config.toml
n_head = 5
d_mlp = 512
vocab_size = 8192
positions = "rope"
qk_norm = false
tie_embeddings = false
extras = ["some layers without attention", "local attention windows", "shifted keys", "gated attention", "value embeddings", "a smear gate", "short convolutions", "an embedding shortcut", "capped logits"]
init = "trunc"
init_std_o = 0.0
init_std_up = 0.0466
beta2 = 0.99
weight_decay = 0.19
decay_shape = "linear"
doc_mask = true
dataset = "wikipedia_en"
Each number is 500 + 50 x the weight over its row's rms, rounded and kept within 0 to 999. Layers, rows and columns count from 0. Numbers have three digits each. The size before them is the row's rms in percent of the matrix's.

# layer 2 MLP down (transposed), 512x160, rms 0.0601, rows 182-268, columns 80-159
104:549557524454484469467493522378528491468471513506496546467444442468528482486540516501496553470493464482406507462572494485466551530524506442367461492466478377544467462550527554445521518455480549458475569447422500464562441423442453494515520521
088:502448417543484484376526511426547457412442519455516499496573491490535521509370498428476434465558539461496519474549483514508526539560510417524423498526495435430492443557597526480556499575508781491543498507526543501461475534507440576510497565
099:483550462502548500520525449453613518496442548452471535413482498553615451442476516428558496481467416554493493353526544503339555528522464519470512454550520510467470485509523592437411591535429505489587468445443509479529541578439482518529531466
105:620533408607542514481451485661495486493528500521485506565509494513579469480552490469510518539432460497449566537416445500394425502504585504597547456493551503522503491458512574460512615438528512426492449426476522497494527507499525521535498484
091:484444419448385599499449534541532452485537533461512480436492473560448433565472543498502477547505541522444538429498533469417504518547583518528623456487472572451492451524501543474518499465487638531529472625531519420485372554532524586440489463
093:450497510515460459507516545575550566443434431437515549503529472564580478562369428537463542556466508578478531546587465475413575562432449448545413427499452492543488405542517502519478522504538550513483501438475518601530473499446517416433554510
103:415486589493507471570541508545514442492469599494564425573467521506513457492476524462453495434541545416587548370409481420512474462491452527514412534471498519533596536422363547513499480519578476502584536459464487433467558460478541548592572460
090:499519357481561484516533475544498541497443496468559501515411478513484591579405445435528488475528474416465553508476480503506489456515568489468458404532553439485469469488546574583471503524470519580554634503389503434446578429412567413520455492
097:449476576484508431517445579578467518466652495497471502444580495487410569494444436453550406544553505437431623545504455514495504541565540430645537562483406511503460495514502448600429516498551495499570448413562514461477505530531566471558439565
103:446592578557521454503515443547516525471555559569569519438544546507563495403444434550509506575492550459510473530540511533416425388548487465565501582524507585486525543485471514404438549527383503511387466439426484557526529589424486535464508484
101:435503472465532502503483463524637521544572504351428582524508387564515473527531552578442492471492488585507566470555593415513467574519487421501527482497447450472433557550457440492505531546456536457558519478605433568522462523536511583492526435
105:536597456455575546568403536429419485457492573466432465481485524457567481443522539500491494522512526524616541607524497488567464525529454530568464456486563397603488484394497524419474524535569552436456474418514516509558469474595518471587488576
105:534537540572532459434471543475477485525559492570519401528470589495375450412491503528474546538518528405520467498472465544473426468510469493492564483545468573540525500559412460509564404463536446460426448585527483504545476519432533447475525474
116:451511568478531486502554517488519557501459493524465467499436453538563464443446532525515535453433497484502514451371493423554431537455416513517600549518429467495443459470490586475511535434458633550535527517436480502542522455384426552433514493
094:499479509482469495417518489488485355451441458522601577460531469515500479507468541413567523395429427450510513507551414501455517533506574543386505551440454507504489538506579547466552599469502463511608538549437543581538413547482392540567533510
089:516552583541545429540471539333496548438443538589507507444471562435478492614548496502532490445618492451575442494520447460491502526478512531491633518500493517494526503468460466597452423478485574482488485574457547630485477506503476483499468499
105:524518511549528536545493539439435462519554594468483422491500443440569461445490476429489508641540437529540477501501475490435517467443504588525458548480458544531510529490470455633420463515522546608471465505466428406456480528448529581524560442
099:536576524464450501507554484583569472531436579520423493575557478527489509502472466553456416528493574467404531567544548503455508512516576486526564451514479519493484395575514542483427444475434566580449426438446472449593523547387456451399537500
086:484509470490481433473551472513501492397403507507550530559495481580506512483549466491515520527515543567431399376540525447494496420517573461560536459553523449501431480506496529530511519553530544498559498461473485588498616561500501520407477438
101:575437428529469535525619501589567478484491469551422519484510523510504539551433541499493490501475551538471499601500439501506508356503587432588497513528518448473469465486464616477484589549498366560546452521442473545428493505416541521460531505
101:631464473465393557510533527510507607473505456500503501420587488465620496530436494541570500478436505502512471434611534516418537478596499465517478529506469528414475403535507557427602453504487515523465440496484496546531427528469543530545567487
103:437502455634573492513542482539512541538494525496521506516441469522486522485565495530518462438490553519546530447628534504550581482528507509538512415464442483509420484437523633375506511485473504406559473504522454436505465580539524516506533521
093:489580594485504477513456518595564572472531518420440443524519376446433502519474467552507481507525560499549486586415534522492497527574518495528469516522511431451466522483441467517486468425418518570534445444538505456499450432481579466516562581
088:502516479531453494557460456454460467508472414511554652516553485524572454486469542485490511419481468461400481510500505459491520498596436475533543478589411517539391438509489575489435534465507613566474607487532505541515496487430588599480454522
108:427467500575521569572471482616513474521534497521566450481509578453454520429560491489434459558633506522502552484467478499517496498395514506571590540418504464541551622455481419531433442502515426564465457425475474503468515450604501484507487525
107:484484535424463502494452637580551523525473529480471411553549487536466500502477578606467507492491480458560519395526447457546486447513565593507522500466445601528548473408437504480512470504478360481469447553448556583525498543543466633501513419
094:483484501591635553496558492540502513393463422502519442452541560415443541520472387557502451636540422421541554514452610523545476519498547482522455499435484535466509557505494449560521529581542548497539470536476459459447450520441543491556567560
110:476543474543548484449464514616534510496481457426497419513457515506346491416506510497514531592469448557516492583428504490523506488477495507483543486500544470527555573503530420534443526514608402531437610454488580450534588440508577444465524453
104:487585557585571520440420481473504490481591521462494478462499577511467514500489428515420462450603593437591531492392395547503484431409471539576463454592524455567487548492462511542440498545513514433391500527576483555529537542527481515585488544
088:507530503512435478530497442533482540469507436491589511519537537479427487512555458451477503572512542484493545465445510639477533472471497546520533425488578458462495425551459621518428452475388546475449484534509562477502513529461572466407513525
089:463571483477514461479371458376558613513523496476493515495452441511491411484506528542527550535523553494544555485344500548644545494488468503546581460446558389453465528536485555553511447478461352445497564510419571507463479562517528432498505501
085:454445522556467576461508377368500540540534561503455447510535569480467389448531499443621496549492576539501560435514496519560490594565522489528527546520618526414505525503460482540472490637533560486499463493496548589467539490497551500472557537
103:442518451520521518473638465510418481619530530461500407631435544533518528453510481477547521540432469457509497558454547517465475483507518549546584568473536503589505528528443497554403484606462490492430597515422412474483505529402462549530474443
115:416441463512522557462410486491462486570531613471440398467487466545526491566599541459495404580511556507538514506580458490558479542505436509453619485515361475509494477534423433462493489571526498502551531546557487439545540464592475503469501481
098:438476395482529525553528454624555485450434506467462544543522506491574510508439556438392512453517433458496530505479546474580511432477590495584414418507477408479508470503557596470539558477558451531576453416460500465539583497527505464467552422
095:537485472502518561539538461473484425592496533486477486601497486489560531504549516472408476429539476425527390544505511431588576428582447527492519502521375472474462457486440383417418423508615457451531436637433523470516498571521553527448532560
099:528453481493529446480525433588605445477446502576442543474461537537503603527509541448516484514544476401436535550422447538543434492468536424492463542427459539408603504555529519433527510482409604619560473432481523531507532510557571562530552451
086:509449497490490591546588445508537602509445451517470562529477519559588512475516536460560537522392551544497459364581494537442531445517532450469491549419460654477443462503500514503550534437454405548485520560521441487515463524566593540451491449
105:547464447466490438558539529539527541482500478500512485498477454471465525509527461452548540486474473435484533572489438514411439415537517427579440508489543558469448551586592469598586644493490480532490513563485507493436523490434612521501469505
099:565520393600512463447538521346480493455504517468480458527517506480437450522528506557605466526535493481474448591472475634421427447543468415560466488485577420528471532595536495576527478486432462498420475437502550560509548517447636469553503477
102:510526517468514498473524474524517561512459550540448445547522523503580561404521533512540520467539444563529531637564435550462472436524471526434454537465530505490449468456531483369533555473561373516481416506572437617443407560558530449421459502
101:498558479425481468455413545571464478509598490518468405449500557535414533512486524487473455509506614469482428520566464456587515512410527444423555450417487525474604515483444463508498403455514481529490541571487506564519459493555447461467459511
107:402455563527520513468503507574421514503570472491446505419501492541434512464471508445555494578555483539497489372524450484481506504457419472571521420480538431452473519514502417551487524504484527492547471506509630499485603433493573513614441502
099:512471566478520478578481532340511564477502478588438524570481510487505468525481444468602453405483485539558414483420473421468573611435511477487561529425435412590467409458496616484536469440536523448557528506477439518457477557509535505436577516
089:580490527473498417514402479451510523512487549518516523458550466449536461562499471545503526414541536528534421464467545399455497485557457485395498587484458473403575531501558586508463474355446611481484498523500491535476527494561486509403375467
113:572472555567457492549430524470416460493450616535475395499400377513412561597488499464477548502461454467557482568455458452556490571532530465480514507541516487527556469490556461520561488476532372473533504526514478516450475410516528481512396536
109:530515469522535488489526529571551489473473515513530662453506409497671488428404432486516524455547421601492494586451536492446516525506506572499414469553564435553526457484559547535513560529503471581626482426530443523554462550465450508463436451
112:520537433522551508492505531532621434491526433537422536497582472478484501555559562555447523534478513506562420389536489520386450571511381513527517567451419535574466469468473534496465481519405572425454465466552484439562559484559477507518693479
093:511568503419502521473495530363437476517478516549524425415576506516450451432536584447556493512557446485459571528486514487474484567475543468524495568386495488511489630412526456574571454445461399436473579483549531653444579457545571489553518376
096:583542442431455474574474543572469578516487460500539446577391500462516540518472525456566567502497506506485523497487533542431475476501578431535582483542426488555496464487546463557513421432457524498497437539566453476552516528508530477457440617
088:492535462412511626436451469482600499456458490528479554484514457495532478462495507367529500545529596565557486426463453557434530451587530432540482530462481487506460480577448587512502571553519547504508484513529508494413500552524609502503530510
090:476495454496462413530567522524467484582464482477439432562496563541514488548422520583476477576491531394491469556553486515472529523536531517525580436465382571486499583470470478496599486427551638523516488453436471549514523482569390508448456494
121:462508445558481428503497504486390548524450539476494460519449602457433425541564502537471524547531485502459459366443485487535548436431455380467630360498418503550571516494506501529538539386497401473461569479442551532527532568506469510496492496
091:412514462458457368509544499591486558478449589553570487540585471475491482490479521528339584452527528500552468516485541490600423484503529481524428480598533464531442413526564557531420453553543484494512633523420492463481570458482487536582480508
084:519540524494518496510462489675462529488526558509502496450547473523517379535472478535453526440408560466540490576507494504514550531454499409507544447573493546409462479532463512541533439437500617440523545462593540482434602498536445467470374497
106:531457541547510376453473528397442596509530524509539467535525494461512530562522545521532524478500445537552502371515496513444499423497474585428528528507486576469555527457488392500509442555476625547479470513549398419476478506456507558509494542
094:511470527471475633535449495437459505519490619476597535437556613433513478632387520452516447539502470548462570503494451509447458497442509458569578546504493505520479568535499523513511496443499439450489529500476441455434463485529493399534513480
094:526418453520485493443529513486645482469530428508477592509463581517422435453531436516571506546502520560543499546456542604431566508445473579521493575501537497585499449473412489560524567526546492514566445474477547528366526471454572457517526495
095:466445472522547473478456452475524428523596589556503478602543481458500456558481511553469484551565626435708428475581509569559508562546473456548527510561415472504513483528475453519490451480529531403443446387462488511536527526469584527519443513
104:508556526493433578489500478574515545413468538490459505472532527482523559470477511494473583539416463528451545440510458494469585567415602486450439426491570491605470493531531520450510581528617533559579511519391584394500411503548418464404551465
104:527560519437490456539522496431429562536443476491471524436487496460459476491531629543539533521403495592464462574518540542449458447377472431508564557415472571394469436525511490469561550567551506492397444484456446569445505527499402521471518467
120:555532528514584473524511520419488476514500528421483498522495449481509560533474537506563528458511524503512560640496471509538523478552560429478423525514505567503607496482511636475551458500511522577426537530437527533581546458545534450426402511
098:458472466547609495445544547494586560544518446532496487552531567583449492477492413433534527436541370417463485432489529566351436505531447506488433531476571536502451437487443534506521467503484571515546503516581453530518591602433483593531510462
107:522472440434520554495571541497491493482451466505527513566523458529654524611429540536513466433472507503501448550500514431460478382506500469502520533476370492473516422425540542519561517520540509493473509670426497567497469500521531508522406532
094:495428477503592557587488566518460485549346470457569450521505424427450507486538537554482561498487582533473507476421491517527494530483454524437576543516444496512511515481461599454505496492537352518564515440437505452426409467543434600558443449
102:469471499595467536538503556542499492453522436570501453503453522416609525482515440506585497501514405487437534581460433515538474564616465558568434467571535472488564495480525483524487483572564338547464507485525546527417462566487569494490486478
102:525477492538509529508529473437529556494507424504538487555470560477534522526402379493613465541525466508385535517455616497464470457503538486556452416573515484476502541459475517580574618512445459551502540460489518508442519470405542494445446461
110:497536489608499531452494443620526447486455545570487483545560525443450501397505499569422450528402517475435488589503474513470455486441509429544532562554501542489468621450504511496494458512549375469484440463636444475429519467514506501460590458
107:461481477506560435474548466406482464481424452523505448468459467498530498583457503604462572441498563476473466524507527437518458480479503453506491437511484531521545484458425441528500474432587621462523566533366528734516550476514516581492517546
096:481455531501544555445449423634489459507473492518478441491517580427493517520514545550436457573480484517470572449410490535570506466601575411569512539429540516468528638490518560533509504471529549455564517381463457461479529503569469424444511396
106:495536470641521476555447492421460565452439464435514496492336436453479441471566503556444435505554529579515457382411503470556513461466484542500508464513473462505524515426473447587531500478537480471551586474538512489416512478415581564530530515
098:590481576600451567478512634559557453464391482548540503485420475501548484488602460446555482465538419526507476639464506475492441468496501505522375495547493472511476452420491632463584527547478458423507478486504486488464484410596468542454527491
090:518473495481537610518543520484523480532570432510552526598467420448502570537526441478474477548501564450531524478523482529555374480437458488549553578556504534471513454394488468471450485487492615534518378607459496564530561440539495576595520487
101:460482416555495509456440454649452565580554541592450512536587569364504633379592503509440463572497470457523529468483546470518534447375506530565630497521516561482514512482548525454423472435514444398499541490509535508570442455522478503455477509
103:551509442506479451473619500530529435516472465540476546528464548605609470477494526545520555494335455538479481567587579454470507471549536558491446462469478503492468391546482547525412596497448475511510554406597442518584501564503487481556490454
116:618554443490438586511510535452557443485461578620482594436385488506522577470516472377480403515474505496501575479614535458530415537455567466462531541448537412516525418472514557478566469477460521433517463516480494598506472410533536518576448481
107:486555570483547558485526486488442534450557488365555464478514566503499573517415477505410548442438503565504506537505476542559495496426435560471429493502542488526511496473483439557557502579499467469498515525538533389401497409488490501503427570
085:515471495522518570490554350399549570468532472505453554494496570403565485524460465499430485489522572501490454496541536437487561487543528399556499401556472491491499465505587558539538628487584527478505639496399522535487568505535457461431537505
101:471520502571514572540555521529470491476480509506491468583454494581392509558571561522466415532467533450502508508474493366611520503489494506527461511504522489499429539488464433558526506541498400429611491410483574400501479443550546580548476517
088:464451483494478516481524464531551563508532472529504529505568428491483521477533464473484563424566442558365464409573522500448525456518509484480516487522490510488485504533637527451571553395541445491461510549478502507612627485540451435472587447
109:588471494532534509440537548303454446515476597517505464550470552438470426558502543590550490529474509535541472476543475425576544559515511545544520463475531502542525514527481536540399514474603351465563456472501496728500482371460570501471461459
099:484478459431501535499474568594465528448481501593494492553528504436559539472468493533472486476527510520446510529405510546444576508592509341493531544406472475494496455509500472501544558493519493512442488541458473482504517551493469572548507511
105:577480532482520477539495467549393476476390548396419535446447544469494632546486505543513518512439466533578441500561553520524492518534519491472494505652492461457486422510459529458471544510499330574545612498531473542546432432608533470432486582
091:510485526484462453455541415530506415525468484513489465467579528557359503437601496471506403538554476537393482425492488551452572542516498504576449375546572534531476448506561486511504529508550519462444428504539507430495549613487532488467582433
096:537492486656581623513521630583543471481503482461468544569475613442491486465498462515476483508595512484530551511434516543489429453585483466593395478468526445433508433539521519464501534524479520605507496483493466497515554435492625548457482495
109:545508517591420480448467516387524539434434452518538514408530531459454447439476455431592454536439448393453443455511444578482551512406511499544574511454546492566484439596541468469498535503529520441486509461505566564495497523435509545539549426
092:464487465444426510527466553412477543512533521515512427518444556485514427617655472609545507514533465484469543586475521528523543443475474475434502438577408479528447532546466569509590505462533460541511466495417535503535472550653469617485423467
# layer 2 MLP up, 512x160, rms 0.0705, rows 183-268, columns 80-159
082:435525503504539523614499501513515603541574451455476479549468475534613469521528472558511540511508546572437426498514513487484418517499509664472503491544581450573535536529499492559501501519392437469444588536485480521375586425502458542462491521
093:559431504461484502464533571551546430565522535550439514483533444539626557480412522519471477469604580429449614464473552513402534463667472508506523487490461544428560469483429517529542474466521530584453500432546502528460505504545477459420567469
109:519497514511510495622461491518546409480506422488470451551557543522519525459592504526520493478520482571488547431562438498483546480561584535592418504572442467510561530511612542441473583481454530486408463525441469471454588574436551418547550546
090:428532513512538489476488495540479467495487399511490485508515475465518489354441476492465455548498519549498488504539402512483498542464517556522518560506444558589584510479507525548483557519532613489490604481494646501465526489468524510526558573
096:542514386460491517607550523566662528546452525515550524491475513507536557477473554506568449504503551534577588457411492542572482540508600516429405507540584448561508528489429526457496559510571496437483405471470507495457462454574524488569423498
101:501481553478432510516582465577465481444504391521485493603469439535484584519552437561534469525440513547500455517585537454499553473522494466438446472512472454528542468416466591546529484543565424426536469434512527477491465476533566539535464515
102:539480568488460436510483503486534478554511434500424442458490412542460538492473530521452424469496498403534513479477504477526482508494572516478579590483442497444542560476580558519494539477445542496567349457532511506547457436498541491562473560
105:589457543484516461552580408570472430462516509426445455509441532481523460485611472494591490436499504526502522457526519501548493509459462448538397513580502503424514514466467480476585588490496446485531510483545443511544501560568488477559493413
101:541504551384463433576529589573574522504506508462478432513472507542588549503553464459505397375517583521490550501407451517395507527493441511441536476449485473487494536508516527466431513499562529585485582448514484515504570462523492449439526438
098:530490472418470527500529465556524494568513413512573505515420479482632574426483442445458453486562533514456556554517506513509499497532584529510560496419563483561552425417524444481484552432476526386460452531510553517515537516493577479473399436
102:544519569418577519567493521506471547511577475514539535477531403503487573462493503532551472427550434541507627521519479495490442562547470472513506443496494462516526532429487594421493521470597514409500469527566494437494410437438473512425570589
111:483538471468518569483518587529514541610487496595408522537505460456522582447514487400450536451526504518507490521515521497487450466502462536553471503519389479543524470466439492567539560500540540454548543415436441434471532510574504526446534503
109:529441437566417535520481510522618476556545593521503484501357509478476579493507527500527437514667561511487478493476483503558405533629511485496502470578488500453561452470503506425534480420533517458464438564413462424527573413492581510551476566
106:543550514470548522520483575537477469540554463596437519457510526449514489491518487602467528510524499570436480435525425460542552501549553488575507540496468531549567453518577468440489403337525528476508488430465533480474582490457643467478524475
089:475572464482416468490623512581534521460488520523500611491561505435534478436504530431551482474542554464396487442525519546443441422534497461532455522551517432491494547456552559451523592478538514517411555466495498513471476500494498421507526466
099:502443493426491475442518542517474448533496524566445584584453494421564548541437436572383477489443545524489529470514488476465525542522469545504487495388532476562571542390450469399397578482507533447526448549384400489561469542493583496491489495
102:531492443427539520566470516516488539586452626470506418573446513421641388496503545458579517438543548462467579478461572533429457481490565494576383506539461452546561412462467439459550474497498446497460514491444469440432581589524487533485408446
091:562483521525499530524508517497546515576532477476589464482525455565423576460478459491500471391463473557413496539457562429502475458486547496518506543501477570567538537514586496404521447347506374461494442563491450466567470527452539494495510550
105:560364525516388547450483505505525469464568437394525608499588483501455587506499436473524390517574471557460537524451525474480485428503577562381526563522443499591530448447446573512541435437526604482435462527465577466462459520432534424486509530
105:562436518501513487510471593504485460515583468445415551471484500503545576543566558483467505446616503573492555523548608546483499447459542431472364562438558403508514476471584502478468446499495482564434549563494549491505515476542554474565489481
106:560507556467428431480486463569494452520564443506508511541425438538434490537477458531455538534524401461460650457480552383600565520509474480497498454464540518603542401496518458546474513473538612566486469562583462552476415474463535430541574564
110:440626528532505481609606516558514534461477496426479446574437444485585583486506479519467497357411536508502526460497487537551406438545533418483523555512484487523556493469497497375449474476529594508585490391458506478454483538468541426593482420
088:520615411483423506542506513566460434549516572478559443510484517517466580483475562548524462487455432545478567511527397510456522463575579514413502572534542574480594517502543398512458544478559487420473424482453455584462442554493622570591453508
103:504554439504554461489529546488522513519531461483577585505508460446551543452489506493564488397569463571485465453458470446599425481484539527591503558618525453559512582454465541405549581506492439485462467497392551512552478549534590487578540477
105:506436511360445533518492443569592469440526575517431456503561502511469484541619535491530532519474542512542556448481500486639551529528497389402490461388409442473507513445471541500522573501530493480545478385523457477458524538490520538518532447
099:504428436422513495455413575484570460446548523510503521525516582500571445443547484499547481383488424527454534482468580431481500497439499602452462503526531466626499439470483514580527545472489435563401640538486524484492495472539494548438577492
108:533446554527534558514472459527526454487564431442607554427492500387502485448603539462519377481565509527508553505507386490574476491479540511544457534465521504526473514445445544448519472482511461461520464523508576472566540571642605472573473513
100:465402428558551517571495487521521567473551428553450505508554483436454671507441489477473433450510525575472496426574511440546482490520409536552476481564503556428540504428440495523522510446560469448497453510519542404516414510524479530410546467
086:400562462540531424449498540609432442482525463526531505584463402431541500535551460507451525477427514420521526478501538487487499423374480447497525543474480379557429451483392417515534549487518443514472481431573383512529464485594403524474449425
088:459492425482445454522603520531550416555566445605492498468408452425466441489520488523464585526474581453403469496521567526471432453553531416502426472538448422469476524508482546571526496452533434450487561421533489503465391397502505457477573492
092:517469465431460520439616466507580463527524473576424602554436398513622486476503524489514408394571518486419537424410416566524500574636449496499512520439443515503527511537480546538544495484409479590490480499432478557559456492460533456481460455
101:545509549462508537442501488529569555563478510492511511481403534506532630480458472463614429430543489557476577504449468563491505535517534440449470458451373425493567520494559492503553433462425492630541585451465537501478473512469534543444528535
106:533493427514516536467636604532495550501505420467420507645442410462500460473457459498507420511598546453498567535479482492540473511590507573514424529525503525531554493408474511487484556483513486506552573394428389471547536538500522502539542623
095:489515505456451482485526481538506559522591499378605406525545551537486440512489507437506440484463517604491509520469460529624468510483528558397566513517379491520493526478433561470429455531455508413443525491545459488444484453517546476416580607
102:472455628476512557567462586529489466527547526505451472486461448510498439509506511531494409393537576573441536490471542409448444530549547488503401475447445481487465578466548485526484525451480483468493538477386434460518523514542526513457464387
099:647499504508502589540589513515554518514578556385527501525477497488459438566518454500512456580520506590524558575419511478405543528500557556511459497447481391600505436495486488541568434513561561491473557489497485452412583492416504402393479476
090:543493480500449525478500472495434364508535503441528472514554507473482416552536542460394496458590428546509580438507560520482499520475548478454525474472548530478539551457464472448470520463416557431504497445467473466507446524452453497526561440
101:563466595396503368513449559549551451455542484455502502547543430501499444528575542448426501454525536515504553511481481490459464428513511507543451593632482558466481534472598536547621523445392473555425536548494472505492451449485548416507541510
097:575537548432476546519484444466467477479540456461454520473520380456530531440460466446345385481507490557552610501491532499611547573534495490488593444526434540505565437432385517442606533521442506482537488439498437484570456475543510461503438548
106:571613537465464497527446474501483447517536441483454543553540473517541491470497472531363409483518516516464461494535546549466516481471554536555515504519474454485652501458455478523405487477451548509474498483522423515434506449538527447620470450
103:532526463449520528536493443514488478513531528580465542540528471467543520496431468537599472499558489557429519471505600530485441486490529464552444490456398458422480454435490473517516577474526509482476489420411454441495486475449488457395532516
102:489488497527563599626511472603569487511460513540439539469535510538430538519552457505531474499563476500475593476450458448447467469474477538566539585412440486453521547474418539486577506470489477466453484472446432376531528483554550404508481496
100:553519424494511453535500475488482493517583492428545527503500460488552505487497605519441493521544584512415583483530539507542456520477515426500556453429468474557527467477477435510548429545636502518488570483495511560418567509510590427629446510
090:570514540496456492489424415516526530458534511440530430497451511530547494533392477438620469416503516374373478526455524555545448507554664495509434432461621525540467447480525497510575518509577527471446436472509513449463566414505523477594558480
106:514426518488462481453557546577395478520460461519452510503448473437580473474479459529509514524546548431520421560561509539444465501576474470488523462453480463520635444510481521457514620455480538483666568471468441444483412557491513452493488490
100:580424568534490506513535515541448573519501556564554431563494442529541507497498489502474493387455510551553502526534521498490429556504484582451562415509492447424590498436468417494471525523570496422386448489460426523496499401460462474407521523
109:421514490504519509532480488518472612505522569450577453522380435569505623483513480406574494494515466567518557573485627471549512503616513432520459426495502442527571358455508555546579454532491445537573491582514518510452528484472510471452520636
097:492477474539524526534586447585527545486562493493468496524561507423517463531530536510462520460455480506517563448485443485574486503514452534459600503566481581465528542476415436518503487545603449508472486458512606465522606574544508449536518538
101:495509574487494505485565477522430483424495458450501483493525381529562514453610634511401472446518528516522557505534479431540449563418465519509500495604494500455532394516445512551569510471574460459575492415478480537502534514453509401498428428
088:442499527485488423391533588519552421486495384500483523577519465401410569477529467509385442450486491483510489519529533458501402459444467446489618395446442518527502586472473475520485491537469501488524502553397564573534449525385489482378577478
089:476528489546491626546538481552489572498457539453620504489515499484472530548519520480451456426488512553536535447523529450520444492474547596417560501477557509574456462458486515514504493480480587468522463408604447382472463555447465504600574487
120:527571490402506603573558438532495513575509499519529478493538451516472473449498436453459484524452540521481530460511452435510463563575527515435492528463520498510474484521460429449460523379556529482581525413487459497517447463387549467402534513
091:486527442505462505453488447498535524551553532568548443490524471459524443531495544485478460530520488454514492564523505553467340552487582550572464510544503511545522453501584459454601452490548474565493487464532612362512517495440515438399550447
082:449529490522377517566490463540510454526509457445516512565456496513420527482622451463519548594471398451540446447510555535536490588549444557440557538564515471617447547511541562507388547462483548488436471438494419460518431512460456478454448443
107:435507414491560420545423467520504503477535547386522495541529438515437467495517518514505510478508600435482548479549557566452512526398523567592469455565550460567513475456591558492473436497457470534481565573514513476430410492432522444531506546
095:607541519481474554476528547469469539516553473426503532558458535419401560580467499568471417533563501522457508548477542481511421557526492524495482508403421391489522511481547456589537463457522540482496552503427576488434474370560506368524524529
099:536456517424428477503466546484578601515485590442459564559462600436525511426476577528524499480483516571463539478526521597550416501533410514530448440422526448556651421482462538422480481465455444463539487464489553472438449451462518450524472477
094:514535433399461471508423461524561463487507472426500485530497456472597529449568568386517412488611438532408512485493449557498506522486471554527546393502568454507508532473453498479463503433478485627524473530489551563497558378460532508494502403
100:460461582517468546490538594491417532503539482435438516518477459513485523495568517492463424483580569525545507515430484545522528499494532522550524553437410595450558557470434459430545502494466498502539452449550492505488514518511532446528541447
109:462490489448440490508488513467525468493508509500476515609415524492502464438503550438453412493508443409526561491519558465472499558445547444452509513538405489541448479470525427479473538468571456506594497432364461525527480551444604482463536467
113:395555533461494470569467573580596436592518493515462569533493436476480560462512418523484432390501467565450543560554539474488480405576507547511485487490528551480527519488516532507458434429452560528478496503510557476472518521443526465479525479
097:471436555439487544475477487528455563557518646474480502493548467473541555528570562471449420536536510530440575512502506468456512482480464580493469486454491401434497388494543515511535570450519522458519498460450473426435457559490509535436429507
102:485462541567598517461582560548494517588517410533445533529485474508468515527486444578506432490591493519406491532519470558566436427488523498477544513401425440408478592460543511614481550475507432425500475450478413526407484485534535485512478477
092:521536614536523501521539430475510534455542445523404618520576556529517507503481489513477457516491442470480536485492444491527471407523477483473516404488480510426520489522492484477426466505546632471419453431547515525441559560485533569448454489
100:522497522535512503480513608534522487485640482462367506575536462422503453460448481460590470420522430526409518512440551445513520574522386516522581512474494411399526512498552522523420499506451459503548437481505598497454513502507470594482569448
100:529609477534530462499487510518559470509492521474493435493541457507464602495495477445515502398497433534485529547501478499505484479489559472488585565499499543472536540476599535573399443475423525495467551533549521461533523510600530440569502442
108:475471470490425432561489572498514526524520553510467524515385561439553570494578546513454439477514497525542473432399559518481478553479439477460479518408521413485560557473393412431492487451445574470448511455570511551478462451555470500465521405
108:494535487476433557517543565556466512539486525573510512587486472444468523547489537513419436445493509512597526474506574431518524430437595492481511470509470541562489582453585552527532533498504474456646472518496494527526556437557619574518483428
101:527490616523511503501510564566557494470525599391629510454450456493533505469447596455542493481446504588465502480517434509538478498562567489468514524475436481517520476406577498434599490502562493410421505501561488455512427540491481460496549667
103:505444547466513518505518393546473530573547492518493483548553481515535483545570462456501386531521470529504516529514541479529502503566477511484478512434491533510477460517472507470504481417558460543525591459578435534526513508465505447566513430
097:555512555491542450524594458499545501563520427495487527489424533515519551547412432582576492571431479558405535500522520500439499509573475484523481593518481570467545477434548491484422387501457530582552525506429394434515453444533481442550505490
085:450565416522542554615446475558530620461522467491487574562520479478436457598508522501490426424502528562475526546546501534480478531587515488432502451432458436466464505491491501391515512475545494556441536590548468426442466552432539456433549494
107:505517513487404585552473521527496591568520514483587572498539466440520528486519480421494434494511430464506507490504575443582503600504539446499475458380461431524549455515529544495577565475466472428504456475435507524476350482502596394481583470
104:549552633398526517552425551488493476577516484486477461504458476449529486530467567487498497495539484514471667471568551535496501527614454487605490580529465446509552530479541417478460439421582482488455544492461585520465493530481533455522486537
107:399505519516465500516539426497538503611429508439373530498493500480503594525486491560577408560485418572449487456607519439487499542569501534549493609455474522523535478456541524393587511450432560491450501554435416529518474464392531503468523464
104:527445528547540525513462421544461562397493415591520607509477466483532636509545476480518437491419542499502593534489489442474449566491523483510610489553533445418502498369477505455555491503488409491529416533478506504393495495473517393430550469
088:482468442520462456538451547515613509529438438496524564499504493500516540429433492566527528537563468509498541428492530489507488536554588618418555570447534496500518535486537609453433500509505532461460380479495495516501422452536512534520477517
100:472509510584473507458591464529531442447522499506553578585492514481516543455545520559499473519581464393523498477456521489550469609428556418485461485409498430597561505428470464437477465380432437413417394474466457494508377454386550428471491508
095:464508592518501519441490546524495420489520514433453485524512548532461429438508530477465471411466388410483527411479481496640529629480519516480522555465455444481464490479505452451425553463460475451546513438426421490514407529558529554541499512
109:509614550471388536444494561459529551479488454477473498536518527562519584443502407560447397507513559493445510407515474542508499517487560522444461580468398445438511453449537497438545563464469518523508476468512454594559517472477540490544512550
103:494450546437498419564466514493579482474446525505483460520537464464499471526450551512583521448567523531405631496526507424487450565506555518463493410484375523514554460488551503455438564402522419503499431453431516471415509481472554516540587464
104:525420451517380491517590455495564485542484495471536590521458507477324545490542506520484425539523420573507532444497520517517557505543519512501445456468546480549499448471504523537542515396556510467452505407549503505477437527517533436541441572
102:518482513550491519549559451580467554521545494574605467486529550443449415487553490512451461494526514496502475521449498402565388469551460576477509580498458484561516482511538480607521569501516462461498486534501563464396497488483560529579551528
097:460488571539463438560435537521568532493471541538542517493381529511515540550472533571555541429555553550467504488583538394503416466524505479576467540505483477485507494514567454512433490495460444468507488494518507531520445563453553450535508529
102:500374574474418473408536477525479520510497568401475563454569480490461647542476481511405512464520539519487539504410599541467486525442445498517533535577463442461596465490438522520450548460385495466568433447500500412491472520596514541416469455
084:540545498415517558536487434536483460439479454649542522521548500516455439526415434345456528460503535480511498544573405476502509589464514500415490419447570416512493453505528435544487528435565637498535514443479517502502489524466429422465497556